{
  "n_layer": 10,
  "n_head": 5,
  "d_mlp": 1920,
  "bias": "all",
  "init": "normal",
  "init_std_qkv": 0.0236,
  "optimizer": "soap_variant",
  "lr": 0.000995,
  "beta1": 0.95,
  "seq_len": 1024,
  "steps": 5353,
  "dataset": "wikipedia_en"
}
Each number is 128 + 24 x the weight over its row's rms, rounded and kept within 0 to 255. Layers, rows and columns count from 0. The size above them is the row's rms in percent of the matrix's.

# layer 4 MLP up, 1920x640, rms 0.0441, rows 1369-1390, columns 160-319
size [ 91 111 110  89 110 101  90  98  98 102 105 103 108  90  95  82  95  82 107  83  89 102]
[[184 137 144  97 146 109 165 127 140 131 143 150 127 136 133 140 151 154 131 173 100 122 111 140 145 113 142 142  92 134 100 157 119 118  98 155 131 152 102 129  69 150 153 136 115 106 181 130 164  90 120 183 130  93 122 151 127  79 163 118 124  69 135  73 114 127 105 123  92 137 122 135 103 100 126  97 108 128 130 119 122 162 182 104 101 146 128 156 140 104 140 145 115 152 129 112 140 125 121 155 102 114 148 178 125 145 149 113 152 129 120 125 139 163 153 172 131 156 141 110 129 125 162 113 119 125 121 167 127 158 148 116 154 150 120 110 126 158 118  96  71 112 104 130 147 138 165 143 219  93  93  82 159 145 153 134 123 117 181 143]
 [141 177 130 135 122 148 127 154 174 155 122 146 141  99 118 155 121 129 131 164 146 164 137 102 135 148 169 167 117 117  83 127 100 100 108 137 147 139 111  90 125 139 157 123 106 145 104  92 170 119 106 120 141 154  88 130 141 106 118  95 125 118 115 123 130 114 148 120 159 128 180  91 149 137 161 143 106 177 109 152 185 101 124 143 115 101 109 149 173 146  97 147 142 163 125 131 141 107 127 141 160 145 109 103 131 101 112 102 106 158 115 131  90 147 106 118  89  74 134 154  83 142 125 165 144 165 121 111  99 113 110 148 123 153 125 139 126 120 131 136 103 152 148 161 104 111 124 174 122  84 126 105  95 134 152 111  99 165 170 114]
 [145 113 181 124 104  90 110 135 109 164 120 182 112 150 119 149 140 108 102 146 115 137 128 140 150 117 118 117 143 118 103 112 121  96 109 134 100 112 150 116 146  86 124 131 127 132 125 195 115 157 115 150 121  94 133 162 125 119 122  89 148  73 141 145 139 125 144 133 105  85 146 100 110 141 119 111  71 149 149 109  76 158 107 125 148 102 153 131  67 141 121  99 157 114 165 166 183 135  69 111 106 126 130 116 143 100 174 169  94 119 164 161 159 132 134  78 103 128 129 192 129 136 115 162 153 132 117 102 133 143 124 197 182 166 135 125 128 120 163 138 123 157 110 169 123 137 102 135 152 162 135  84 112 149 130 134 123 121 150 165]
 [130 120 108 134 136 128 141 142 146 135 116 139 146 164  97 106 139 141 117 125 135 143 159  77 152 131 142 110 165 152 132 139 167 104 131 116 149 107 135 143 122 147 123 151 130 117 122 131 106 111 158 146 130 151 128  74 135  94 140 153 159 134 127  64 132 165 112 102 145 130 171 115 153  64  94 108 126 164 113  99 124 157  90  90 117 169 112 113 184 147 120 105 104 157 138 132  96 134 146 109 124  84 127 166  84 124 118  97  82 136 160 146 121 128 139 129 175 120 148 117 118 114 127 148 130 161 122 123 136  98  99  92 143  84 106 132 129  74 161 119 201 118 129  86 135 164 206 133 111  86 142  93 133 140  96 130 104 115 111 142]
 [127  91 140 142 102 129 130 138  92 154 156  86  93 145 186 154 119 132 116 136 113 138 133 165 129 125 145 101 154 123 120 166 175 165 127 119  94 153 160 149 139 122 122 139 107 136 113  82 123 137 127 135 125 160 137 104 165 149 112 105 129 134  74 126 146 150 145 139 157 103 153 124 114 140 138 115 116 151  96  65 134 103  94 123 139 141 133 135  86 165 162  82 116  86 112 184 129 166 139  91 106 125  83 136 140 108  86 142 111 137 137  92 118 150 138 100 111 105 126 180  95 121 122 156 121 129 119 178 142 122 117 112 115 121 118 142 150 116 123 147 149 130 128 174 156 135 116 100 116 140 109 158  99  87 161 118 153  95 122 150]
 [149 119 111 148  75 143 117  98 136 148 112 116 159 121 142 118  92 138  95  93 108 136 133 116 133 139 114  98 131 162 132 115 103 113 173 110 136 127 119 120 110 150 146 118 143 160 144 107  95  90  93 162 101 133 147 137 133 151 154 176 113 135 134 170 103 238 148 122 136 122 113 129 100 119 152 124 184 149 146 141 151 124 157 115 148 138 126 116 116 149 132 133 133  80 142 142  85 161 148 190 111 102 145 105 146 131 101 111 134 134 149 142 115 200 150 133 127 101 108 129 147 121 110 112 149 127 110 141 102 169 122 113 163 120 138 181 126  88 158  88 120 188 104 139 127 147  80 183 109 173 139 141 137  97 153 112 113 143 107 118]
 [ 94 137 106 104 169  87 116 141  85  90 150 114  99 145 127  91 108 138 153 115 137  81 111 106 150 135 142 101 100 111 105 120 124 146 175 114 115 105 151  92 138 165 137 141 145 180 147 171  88 144 135 151 132  91 128 134 104 148 106 126 134 154 109 142 123 130 112 122 103  81 145 127 194 162  95 134 123 130 140 135 125 190 125 125 169  78 141 110 119 112 150  80 207  98 117 166 121 108 116 105 127 143  99 120 178 131  92 129 105 138 142  67 153 112 115 132 153 156 125 132 139 121  99 157 107 105 139 138 113  84  95 137  92  98 126 140 100 158 125 134 165 122 149  97 108 137 124 170  96 106 140  82 134 141 104 141 128 134 102 111]
 [103  99 149 159 154 118 100 107 128 151 107 103 132 141 156 135 131 142 142 128 120 177 110 135 107 119 136 103 118 109 130 138 133 149 139  78 155 151 151 141 137 131 138 144 132 141 105 135 114 150 131 149 117 167 116 164 134 134 107  67 159 143 183 129 118 117 119 134 123 136 119 140 102 103  96 170 157 152 128 153 109 124 100 146 161 122  96 149 136 129 135 142  89 156 186 149 130 118  93  74 129 155 101 108 128 123 131 116 134  65 109 117 107 140 117 131 115 153 140 129  95  84 138 167 134  97 114 104 123 138  95  84  75 118 109 100 133 115 101 188 118 123 144 108  82 115 123 124 100 193 150 166 133 153 138 159  98 149 135 132]
 [142 167 125 119 148 138 141 107 142 170 141  82 120 127 101 143 151 126 117 131 171 104 148 154 138 126 115 130 132 165 139 103 128  91 150 110 132 165 120 122 148 126  91 104 126 118 183 154  93 116 133 140 192  81 121 140 161 153 105 125 117 134  96 150  96  98 115 108 136  82 115 115  75 138 153 107 110 120 157 148 143 159 100  96 127 135 128 134 140 135 111 118 172 145 147  82 138 117 147 115 129 156 127 110  99 149 120 117  95 152 166 172 131 148 127 143 125 113 125 112 135 112 147 137 127 141 131 106 131 128 108 118 151 102 138 137 107 108 114 144 123 110 118 125 109 117 131  98 190 131 114 150 117 120 138 115  71 105 167 122]
 [164 120 114 134 101 149 130 128  71 110 153 107 144 111 103 129 139 143 127 151 147 137 144 134 143 161  92 108 129 104 101 101 129 186 167 145 144 118 149 156  88  99 137 132 120 127 125 185 111 110  78 151  94 131 130 172 116 147  87 138 117 118 137 148 125 109 128 108 119 128 131 131  97 120 118 138 133 168 128 107 126 129 158 128 124 130 135 119 121 102 126 145 150  84  96 103 144  75 119 160  82 160 113 138 144 148 152 111 170 114 155 110 129 139 127 144 116 213 143 154 106 105 110 149 131 142 138 106 101  93 126 155 157 129 143 118 165 151  99 134 150 125 116 147 121  74 135 153 124 138 128 137 160 141 107 140 129 135 126  91]
 [114 100 164  98 144 120 142 133  95 123 119 104 116 161  98 110 102 148 172 145  66 172 107 113  78  98  88 113 107 146  82 107 138  89 104 106 121 105 136 149  95 116 132 105 135 141 152 101 132 138 120  72 155 125  83 118 153 126 165 172 105 130  79 144 129 137 162 118 124 106 130 174 107 131 110 104 118 122 129 106 126 111 145 119 122 138 114  85 100 127  90 105 105 140 172  83 145 129 141 132 116 122 111 136 127 139 157 132 120 121 155 104  94 138 131 136 147 131 145 174 123 149 154  96  99 113 150 134 116 150 129 119 118 100 130 120 112 140 137 150 125 135  91 140 120 130 124 124 174 165 143 135  93 142 152 172  93 104 112 121]
 [123 135 124 109 158 190 136 131  99  93 125 132 105  97  68 136 150 159 137 183 155 128 161 191 102 106 182 149 116 109  93 135 118 155 145 168 107 148 162 166 114 168 136 137 148 138 149 172 117 122 124 132 144 145 140 118 173 139 106 124 133 150 102 117 106 162 106 122 143 159 140 103  94 121 110  93 102 103 107 153 121 145 110 125  95 140  85 127 136 129 140 120 150 133 133 160 152 104 134 129 132 165 141 108 114 151 178 141 131 131 148 111 139 158 140  92 159  69 135 137 148 131 125 151  93 113 120 160 126 145 163  98 122 157  96 152 124 120 136 114 119 130 106 154 150 133 104 154 153 157 131 161  92 139 134 135 140 101 146  81]
 [115 146 160 115 102  94 106 133 106  97 121 123 127  86 128 152 139 140 156 141  95  98  95 161 108 148 146 143 145 113 119 146  98 112 157 152 125 150 148 135 136 140 100 128  83 114 167 111 122 115 138 136 154 145 128 121 140 146 149 149 168 133 151 137 149 124  97 155 175 128 132 137 151 114 152 129 124 125 160 120 147 163 154 126 132 153 125 161  95 146 108 108  78  98 162  98 128 144 135 126 133 116 152 105 124 133  89 153 156 136 159 140 122 130 151 105 166 112 129 189 119 136 142 112 152  98 138 124 138 168 121  87 133 142 158 141  86 106 132 120 177 127  81 130 143 137 140 142  73 140 167 139 131 135 153 105 147 104 138 200]
 [134 152 104 132 104 121 195 105 113 151 120 117 115  93 140 111 135 145 120 112 148 146 138 156 124 135 130 102 152 136  84  98 163  99 151 108 124 164 179 135  90 121 162 129 101 146 128 128 148 111 126 103 157 114 145 107 115 173 156 163 119 167 102 124 169 121 129 177 134 145 134 123 158 103  93  89 163 148 131 180  96 135 134 126 120 117 183 137 138 116 154 106 155 123 140 135 105 133 132 145 133 122 116  68 130 154 145 145 122 116 164 107 130 121 145 176 124  93 102  82 162 143 112 143 111 106 108 126 117 115 131 126 141  69 132 125 117 142 158 166 150 145 113  84 173 157 125  84 179 156 153 115 146 126 158 118 121  97 133  98]
 [184 133 150  64 134 137 208 121  85 137 134 132 118  72 150 123 145 114  89 114 134 113 136 125 158 159 101 128 107 130 151 143  96 132 100 103 102 132 120 121 122 132  85 115 146 150  95 140 131  97 137 111 165  89 113 123  69 156 112 111 106 101 139 157 156 121 111 160 130 110 129 102 148 141 114 123 119 127 123 110 131 161 125 185 106  91 146 141 113 149 161 121 144 125  84 130 119 126 122 133 119 100 107 106 136 124 161 101 127 154 149 125 101 134 114 143 158 122 159 137  95 153 121 150 136 142 103 143 120 106 165 172 149  92 126 160 116 126 118 130 134 147 103 142 169 160 130 151 147 122 146 110 106 153 122 164 136 137 109  86]
 [112 130 102 128 135 121  90 151 161 115 129 133 106 113  79 143 164  88 121 126 126 108 136 146  82 148  83 156 135 111  79 151 167 126 121 129 119 108 152 136  44  95 169 103 132  92  94 100 132 108  93  70 123 158 129 112 103 144  70 103 120 139 118 118 129 124  86 127  98 130 111 136 158 143  96 130 129 121 137 145 133  98 137 101 108  83 139 161 134 108 111 156 136 126 110  82 107 110 110  85 104 159 151 130 143 148 138 154  83 136 130 107 157 141 102 146 141 120  92 161 192 142 118 161 112 116 154 150 145 160 122 109 114 120  77 131 137 131 101 116 114 157 124 130 119 109 123 114 198 156 137 118 102 122 128  68 141 127 130 150]
 [156 113 137 122  99 123 120 121 158 132 136 131 119  97 115 129 167 146  94 161 129 114 145 144 168 147 103 158  92 151 103 145 175 121 132  97 108 142  91 160 104 112 110 101  78 138 116 167  86 132 173 109 128 119  99  81 116  87 155 208  71 162 149 130  86  97 134 102 158 132 127 125 117 127 134 119 136  59 160 121 118  96 161 136 136 144 103 121  71 106 175 122 129 118 133  79 101 150 131 132 115 152 133 153 134 138 133 159 117 112 141 141 151 101 133  98 114 139  91 136  89 138 127 136 145  99 137 175 135 153 120  97 124 104 124 169  98 134 111  90 149 120 154 167 129 155 113 149 151 141  67 124 134 103 161 112 139 133 148 104]
 [ 94 148  99 114 122 120 126 143 166 180 103 161 142  93 108 120  96 122 103 141 131 126 118 114 126 104 154 161 101  90  76 141 153 120  89  98 175 122 150 143 155 132 109 146  82 126 160 101 142 102 114 134 115  97 121 145 117 148 142 191 145 142 157 131 102 115 107  74 144 135 105  98 125 162  94 108 151 133 110 118 132 114 133 107 130 115 160 143 183 120 110 141 108 106 122 146 139  82  84  81 107 120 130 107 151 168 142 132 152 129 110 111 109 104 178 108  83 168 144 116 117  99 109 139 158 129  90 163 135 128 127 125 121 185 132 131 169 137 102 121 107 136 149  88 167 155 186 118 114 143  71 145 121 127 121 112 108  98 187 140]
 [141 103 111 125 128 169 137 133 110 134 148 140 125 123 137 107 100  60 117  89 165  87 153 114 166 113 104  87 117 114 107 105 144 129 154 168 136 129 112 114 179 119 149  81 137 143 107 114 129 142 121 148  96 132 104 133 110 127 104 117 103 138 145 136  85 153 120 105 117 114  94 106 118 142 134 124 114 142 142 161  82 104 131 143 111 132  65 122 172 120 115 160 137 128 130 124 154 128 136 156 102 168 137 180 147 100 137 147  86 101  79 126 148 122 156 132 117 135 128 120 105 111 136 143 136 114  69 129 134 139 123 137 156 134 132 168 150 131 161 128 151 154 114 140 151 105  87 152 122 134  97 151 129 162 189 117 139 131 145 102]
 [180 106 127 128 149 147 135 113 103 159 134 116 162 106  89 118 132 174  91  75 140 157 141 130 159 137  91 124 126  85 125 119 137 135 123 148 122 104 102 110 127 156 119 171 163 100 114 137 158 132 124 131 139 100 165 141 109 111 142 110 108  85 124 118 144  98 133  30 112 160 149 145 108 153 137  98 133 148 125  97 142 141 146 111 101 131 165 111  91 140 127 139 122 139 125 154 164 137 147 104 121 137 120  74 141 131 124 127 150 153 140 120 137 154 116 102 113 110 130 167 157 140 115  79 152 143 146  82 110 147 118 139 146 118 111 152 142 146 106 120 156 166 149 158 122 140 127 176 109 155 124 135 106 158 136  95 140  97 120 149]
 [123 110 151 140 115 134 145 107  88 126 145 124 130 124 101 140 142 118 108 113 103 115 114 131 139 128 159 114 147  99 128 130  96  95 125 152 115 106 158 142 137 158 146 101 162  88 163 142  87 133 106  97 191 128 141 101 121 133 126 149  82 161  81 107 146  90 160 172 156 112 114 150 134 100 116 115 102 183 121  96  97 118 120  98 138 133 143 102 129 109 101 176 143  69  76 144 148 115 130 122 100 167 130 155 131 159 103 133 124 132 146 132 157 120  98 104 161 169 109 132 135 139 127 138 139  95 164 112 117 125  98 134 115 121 164  88  88 111 146 146 115 142 142  99 129 166 123  98 156  96 118 117  94 130  94 106 155 148 157 141]
 [154  69 156 150 141 111 119 147 142  96  98 116 122 132 104 121 107 181 118 155 196 135 119 147 163 138 161  85 131 153 130 129  94 104 157 144 142 139 113 143 134 125 127 134 145  95 111 152 104 121 139 143 153 176 137 136 141  81 128 115 141 131  94 138 153 144 144 157 129  96 125 127 130 125 140 130 124 108 141 162 143 155 128 146 111 144 100 139 121 121 148 107  78  93 150 142 126 153 136 100 140 108 145  84 116 116 109 110  92 104 107 174  78 153 113  90 149  88 150 117 100 132 112 110  88 143 122 145 182 146 105 126 169 160 124 113 160 131 128 122  94 121 117 118 137 134  86 156 161  95 140 162 151 129 114 163 113  86 106 178]]
# layer 4 MLP down (transposed), 1920x640, rms 0.0391, rows 1369-1389, columns 160-319
size [ 94 101 101  92 109 102  93  96  97 104 106  92 102  88 102  91  98  77 101  85  89]
[[166 137 140  86 138 139 153 144  94 102 146 107 148  89 106 123  94 144 120 157 134 120  99 113 163 142 128 111  88 116 149 149  87 153 129 117 139 129 147 126 143 149 131 139 131  88 163 134 209 123 159 129 140 136 117  94 162 119 135 133 121 157 136 127 128 129 126  99 126  76 142 165 126 145 147 154 110  62 124 114 166 115 138  89  88 140 126 129 150 130 136 129 128 129 143 163  83 162 143 113 140  96  84 133 141 121 119 145 109 124 152 118 128 141 116 138 145 100 169 161 131  81  90 125 132 149 120 146 167 174 170 112 122 142 128 130 187  49 144 127 172 123 146 129 106 119 114 117 119 147 120 189 128 133 146 109 131 135 124 116]
 [121 100 151 110 115 143 129 146 118  92 116 146 148 105 111  93 124 144 167  74 127 126 130 140 168 111 112 133 135 139 129 131 134  78 113 163 212 122 119 150 126 111 115 129 151  95 148  94 107 114 124 147 140 128 173 152 155 135 135  73 132 136 157 123 174 156  95  92 160 106  64 101 100 105 137 153 136 142 124 135 122 131 166 116 124 155 118  97  81 133 129 143 121 136 159 137  91 117 123 142 118  93 152 116 146 110 124 147 160 138 122 153 151 106 103 145 115 118 122  58 142 119 135  93 115 111 155 127 107 118 130 120  88 122 139 117 159 137 131 137 125 132  70 107  68 137 160  70 164 178  97 132 132 108 128  86 148  95 146 123]
 [ 83 154 127 108 137 147 113 136 154 102 147 137 143 122 120 122 138 130 149 144 168 146 130 101 169 131 131 169  97 119 120 139 108  88 152 151 129 119 114 145 130 137 173 144 173  87 168 112 120 107 110 127 135 123 171 103 123 100 134 182 127 148 152 138 114 113 143 130 156  70 119 117 111 148 149 133 154 104 102 171 105 114 142 123 141 134 146 139 173 123 116  93 142 105 158 111 104 109 111  99 129 137 128 151 112 127 109 101 119 144 134 105 126 157 168 106 148  92 132  92 109 126 124  93 140 152 170 102 161 187 138 161  95 119 126 126 121 116  95 146 121 157 135 123 160 124 135 115 113 105 110  90 166 158 159 113  99 165 126 141]
 [137 134 118  93 135 124 131 137 133  87  90 153 118 108 107 115 106 109 141 134 146 120 120 128 117 104 144  96  97 161 127 135 120 151 124 129 141 113 132 138 139 134 104 106 146 101 130 117 135 171 138 120 152 142 133 100 149 101 117  86 152 165 122 120 101 148 156  87 121 106 126  87  80 134 137 138  88 128 124 148  63 131 131 117 150 129 128 170 136 129  70 102 144 115 121 149 140 142  97 133  82 179 108 124 154 142 144 124  85 113 135 126 100 113 126 168 136  93 164 148  86 165 122 125  74 100 115 148  68 153 135 132 120 140 129 154 113  92 102 120 127 145 113 120 101 145 136 126 171 113 147  90 182 159 109 106 139 150 167 114]
 [ 73 103 146 119  98 139 100 131 139 171  95 129 105 137 130  95 155 148  97 136 103 115 113 121 111 137  87 156 102 125 108 123 120 154 161 132 105 136 131 100  79 110 117 131 129 187 138 109  86 112 112  86 105 133 146 112 105 168  90 142 142 109 142  95 140 165  78 122 137 155 135 119 170 123 115 126 129 116 110 174 145  75 126 113 110 111 151 132 111 143 129 148 155 139 169 142 112 144 139 150 143 134 139 117 130 103 129 140  97 123 140 119 157 108 114 114 143  91 136 110 114 115 125 160 187 108 106 163 123  73 119 147 146 130 152 136 114 152 160  95 125 108 116 136 133 134 134 113 161 113 143 122 153 104 157 135 141 168 142 135]
 [119 115 126 197 146 148 126 133 130 136 169 135 137 143 104 120 122  77  76 107 153 113 133  98 105 158 115  97 135 116 152 157 154 122  90 166 145 174 117  96  89  99 128  79 147 133 103 158 130 187 132 149 119 119 219  98 167 127 126 131 114 100 186 134 131 115 156  85 105 140 119 141 138 135 101  90 125 114 144  83 147  98 110 170  85 129 153  94 117 119 142 109 100 104 135 102 134 107 123 155  98 148 168 155 111 136 154 145 132 106 106 147 128 128 163 149 148 164 126 120 105 141 108 158 123 121 156 150  71 135  95  83 159 129 113 126 134 136  95 160 117 134 121 131  98 122 135 114 141 126 152 126 150 159 120 133 155 120 145 114]
 [113 151 136  68 110 136 126 148 147 173 113  95 126 157 162 123 101 145 138 148 130 157 149 167 130 110 131 132 104 129 129 111 152  85 152 149 129 124 122 121 144 120 150  95 108 109  94 111 134 144 172 153 114 119 118 160 112 116 114 107 159 113 142 180 170  90 129 163  78 146 161 105 108 122 131 103  86 125 170 144 153 147 111 113 130 145 127 109 157 118 108 133 133 141 111 116 117 173 103 143 146 141 121  85 141  79 164 105 110 101 119 136 137 152 133 152 152 138 116 148 126 114 130 162 178 154  55 163  84 103 121 154 118 137 158 106 121 131 140 102 145 115  99 123  83 128  95 159 167 102 128 174 144 139 163  98 137  97 156 122]
 [128 115 139 149 140 103 137 115 126 134 161 155 167 128 140 148 122 149 128 125 119 140 126 134 119 144 137 127 118 128 135  95 114 133 155 115  89 105 142 108 130 136 104 162 116 123 130 122 144 137 141 145  41 106 128 115 129 128 139 116 143 128 121 128 110 122 153 130 147 108  72 108 152 146 150 134 136  70 113 136 137 150 109 100 112 141  99 138 114 120 137 105 115 118 126 135 131  95  95 125 125 129 152 128 142 141 145 133 129 137 109 142 110 128 121 102 117 118 131 129 124 148 141 126 136 108 147 134 157 114 117 159 144 118  67 133 129 115 137 111 103 101 171 130 167 110  96 103 151 114 152 131 107 117 133  96 100 142  97 123]
 [157 112 144 136 110  96 108 131 150 143 124  58 108 122 100 107 111 125 140  93 121 124  99 120  93 163 156 131  79 107 133 127  78 132 162  93 175 167 117 158 135 115 130 137 123 126 127 152 144 135 116  89 132 149 131 180 184 119 177 117 168 189 113 146 146 168 134 107  70 160 140  95 138 149 165 118 108 126 110 136 110 134 153 115  91 133 122 137 105 127 118 141 145 108 167 145 184 137 141 116 183 112 127 117 107 130 181 142 124 115 156 136 172  89  88 154 158 161 121 151 132 112 105 173 158 127 104 127 169 122 142 143 160 200 145 108 126 127 116 177  82 144 126 121 128 135 119 126 136 108  98 119 118 122 171 101 130 129 156 120]
 [120 125 205  93 117 138 142  97 160 131 102 124 110 137 177 158 108 157 164 130 119 115 143 164 142 136 156 118 149 152 116 135  91 160  77 173 120 141 127 163 146 123 126 119 145 133  88 136 152 118 156 127 121 145 172 159 119 132 152 138 111 134 144 125 108 106 115 159  83 141 155 149 137 148 158 110 128 117 158 160 146 107 124 127  99 138 108 129 124 142  94 107 123 110 123 140 113 133 106  91 145 114 132 136 113 177  64 133 138 114 115 130  96 126 156 128 121 143 105 112 112 139 140  72 138 162 125 166 167 152  91 110 107 130 167 146 139  97 139  68 105 153 131 117 133 136 146 137 135 125 113 118  92 119 120 126 129 124 123 131]
 [126 131 138 172  97 148 136 131 148 135  89 115 150 135 128 128 136 147 130 198 122 175 124 150 149 145 183 137 129 124 158  90 138 124 109  55  83  99 113 141 177 128 118 178  95 125 105 120 105  95 136 153 105 129 124 139 115 142 144 120 106 105 138 111 150 158  78  71 131 109 125 118 160 156 122 126 124 130 122 125 136 124 141 137  95 132 120 126 112 135 135 125 134 128 103 130 136 142 144  99 158 136 150 115 149 148 116  86 136 100 125 114 130 112  94 125 123 147 136 183 105 143 107  93 114 140 180 107 137 134 135 142 115 123 136 113 118 107 152 148 140 122 148 155 109  95 147 125 108 137 144 129 140 115 144 133 120 161 141 129]
 [173 170 153 124 130 170 119 168 140 147 136 162 116 109 161 146 164 139 124 121 143 115 121 122 125 120 165 143 111 148 132 163 166 148 165 116 150 138 118 157 135 139 123 123 124 110 115 107 144 142 138  93 140  96 167 141 100 170  98 107 114 140 140 129 130  97 139 134 135 130  96 110 133 105 165 165 112 124  98  92 154 162 174 108 109 110 123 178 170 106 128 132  96 130 140 153 143  92 121 162 144 133  76 142 130 121 159 135 174 120 148 109 126 120 110 162 121 115 142 128 115 130 122 117 154 140 121 131 134 105  83 151 136 155 137 140 135 144 103 163 121 153 167 137 120 114  76  90  99 191 125 152 151 130 130  81 110 161  76 120]
 [114 138 121 131 111 170 119 107 121 137 101 117 149 155 123 119 154 110 138 128 123  81  97 134 138 147 129 128 112 131 159 154 169  98 127 119 162 123  75 112 115 143 149 113 136 120 138 133 101 155  98  97 106 138 142 136  91 128 126 105 149 102 140  96 121 136 145 143 102 152  94 127 109 146 141 143 113 100 115 113 126 169 136 148 136 106 104 131 157  75 141 102 132 127 105 128 139 147 153 134 121 150 148 136 140 118 155 157 143 159 133 164 109 116 165 157 121 101 115  76  90 148 112 205 170 109 135 149 149 170 119  49 128  91 118 141 119 116 127 150 120 134 120 109 147 131  97 158 110 118 130 140 127 100 141 142 141 149 140 116]
 [ 89 116 111 123 110 129  91 124 115 121  84 132 163 169 125 128 134 130  89  96 155 110 131 134 122 126 170 106 115  81 141 107 101 155 150 143 127 121  99 155 118 116 124 125 132 124 140 115 137 140 112 143 129  74  82 141 166 124 111 138 117  56 132 129  98 103 143  47 162 133 141 151 142 154  98 144 116 149 116 104 123 114 132 136 158 118 153 178 107 137 160 152 115  85 112 116 134  98 149 132 103 115 143 100 152 179 182 145 148 134 127 140 122 145 165 136 110 113 130 147 124 104 107 126 101 112 191  85 121 152  97 162 125 169 117 153  94 148 135 126 125  97 139 104 120 118 119  82 146 114 114 143 126 115 142 120 126 114  81 113]
 [168 101 148 150 134 147 133 106 119  88 176 118 123 115 149  93 143  96 134 127 170 123 110 113 112 134 121 113 109  91  97 119 117 127 148 168 156  84 143 138 104 136  95 176 152 130 106 151 202 100 130 137 142  87 140  94 136 156 144 134  93 164 115 119 140 111 128 121  91 124 123 129 156 162 121 153 143 147 157 175 157 109 131 113 127 135 101 138 121 165 112 115 104 139 144 134 114 162 141  90 118 113 127 108 129  95 113 140 145 139 118 137 102  95 139 127 166 110 157 143 118 100 135 112  87 127 144 124 171  83 155 153 126 133 152 154  97 122 119  91  93  80 149 139  92 123 150 111 184 112  78 119 124 140 158 123 118 115 130  80]
 [119 126 154 107 107 147 138 109  98 149 107 119 111 142 113 101  93 127  97 105  95 113  99 104 146 168 132 140 135 138 114  72 116 128 123 135 149 104 164 186 145  99 101 166 160  90 134 134 124 106 147 148 149 123 142  98  86 147 159 105 113 108 140 134 152 150 138 142 143 104 127 150 122 106 134 147 149 132 157 134 118 141 105 128 123 125 131 186  90 123  99 106 133 136 116 122 122 160 115 169 156 106 160 115 116 137 143  99 134 129 117 113  88 176 116 110 122 100 133 166 116 145 143 108 171 145 110 140 124  99 155 143 104 111 153 128 154 100 141 148 114 103 132 209 160 129 162 120 140 147 162 175 146 188 134  94 124 112 110 167]
 [146 120 118  92 148  95 156 120 183 162 146 132 115  72 142  92 176 132 157 129 128  89 158 150 110 198 137 133 144 162 157 129 139 111 130 157 142 127 112 130  86 120 131  96 140  96 137 120 110 217 147 132 120 142 107 127 180 133  96  91 102 125 143 125 107 116 126 126 121 133 133 157 136 134 156 134  69 125 180 118 116 155 172 114  93 114 141 113  31 131  98  81 103 132 144 149 124 133  92 175 136 131 127 126 124 122 131  87 134 107 140 147 153 134 157 109 119 117 106 100 148 140 130 119 138 114 100  97 132 111 140 139  68 147  96 116 123 122 137 148 166 117 149 123 109 135 108 128 109 167 127 126 123 113  96 119 158 128 148 155]
 [146 138 116 125 124 112 112 154 112 119 113  92 144 143 131 137 153  65 131 174 101 110  98 147 151 120  86 169 114 139 113 130  81  58 126 155 138 127 150 124 110 134  81 119 157 142  93 100 116 158 123 107 138 150 117 109 176  79 122 127 113 101  96 202 107 147 135 166 104 127 146 121 112  89 167 103 137 128 144 140 150 123 119 138 108 155 130 127 130 175 124 111 120 153 138 140  88 110  73 137 137 123 125 137 115 158 113 128 155 121 115 134 130 120 141 129 163 101  76 166 142 121  98 152 106 141 123 135 105 191 139 153 136 154 115 144  29 161 170  90 156 109 115 115 106 103 146 133 141 104 142 113  93  80  95 156 182 154 146 156]
 [197 123 124 139 107 123 149 152 133 136  93 146 188 105 120 137 145 160 126 120 112 159 115 130 145 106 138 135 110 127  84 124 107 157 137 133 156  94 174 139 148 104 185 117 111  83 104 126 145 164 107 165  86 100  99 137 175 105 135 118 144 114 130 132 105 161  98 141 103 124 107 134 123 121 158 121 135  74 149 125 122 109 132 152 124 122 129 116 145 161 134 102 170 120  98 152 109  99 140 132 107 106 126 101 148 102 152 110 135 134  76 107 104 177  95 115 107 129 108 122 149 159 116 159 135 113 107 122 149 136 137 158 149 134 118 127 148  85 144 113 156 114 180 109 142 101 137 110 149 152 149 127 123 127  94 153 117 121 172 181]
 [123 135 125 116 121  87 123 124 123 103 132 161 146 143 126 116 107 134 129 100 102 109 119 124 113 176 109 148 114  94 105 127 115 116 132 142 125 106 116 134 109 112 151 101 109 132 122 140 149 163 122 102 112  88 122 118 138 176 150 152  92 131 109 152  90 102 121  91 109 144 158 117 158 106 104 148 122 136 124 161 140  79 136 188 123 146 118  73 155 106 137 121 101 112 131 139 133  96 139 100 117 167 146 146 120 111 144 113 145 154 128 136 145  87 136 147 120 112 138  90 147 134 149 129 132 105 127 127 140 139 148 122 111  77 130  95 120 110 111 160  99 137 111 126 135 112 156 110 106 112  97 120 129 129 152 113 102 130 133 164]
 [133 146 130 148 109 122  81 165 128 104 170 123 121 103 114  83 128  92 123 176 119 126 136 148 168 119 122 171 161 129 140 106 155 123 111 128 118 167 118 128 166 157 142 105  94  93 109 129 107 151 124 135 109 107 134 152 126  64 111 113 138 135 120 126 123 133  80 132 107 167 154 155  84 144 121 135 144 142 126 140 109 133 107 100 103 109 140 157 149 121 153 126 139 181 135 124 149 153 107  84 110 119 184 125 119 114  67 158 139 138 137 144 128 116 170 146  87 105 138 163 111 148 159 112  89 149 159 144 140 154 108 117 139 119 160 119  99 139 160 141 123 110 124 135 121 163 127 127 110 154 168  95 131 134 135 123  96 143 151  98]]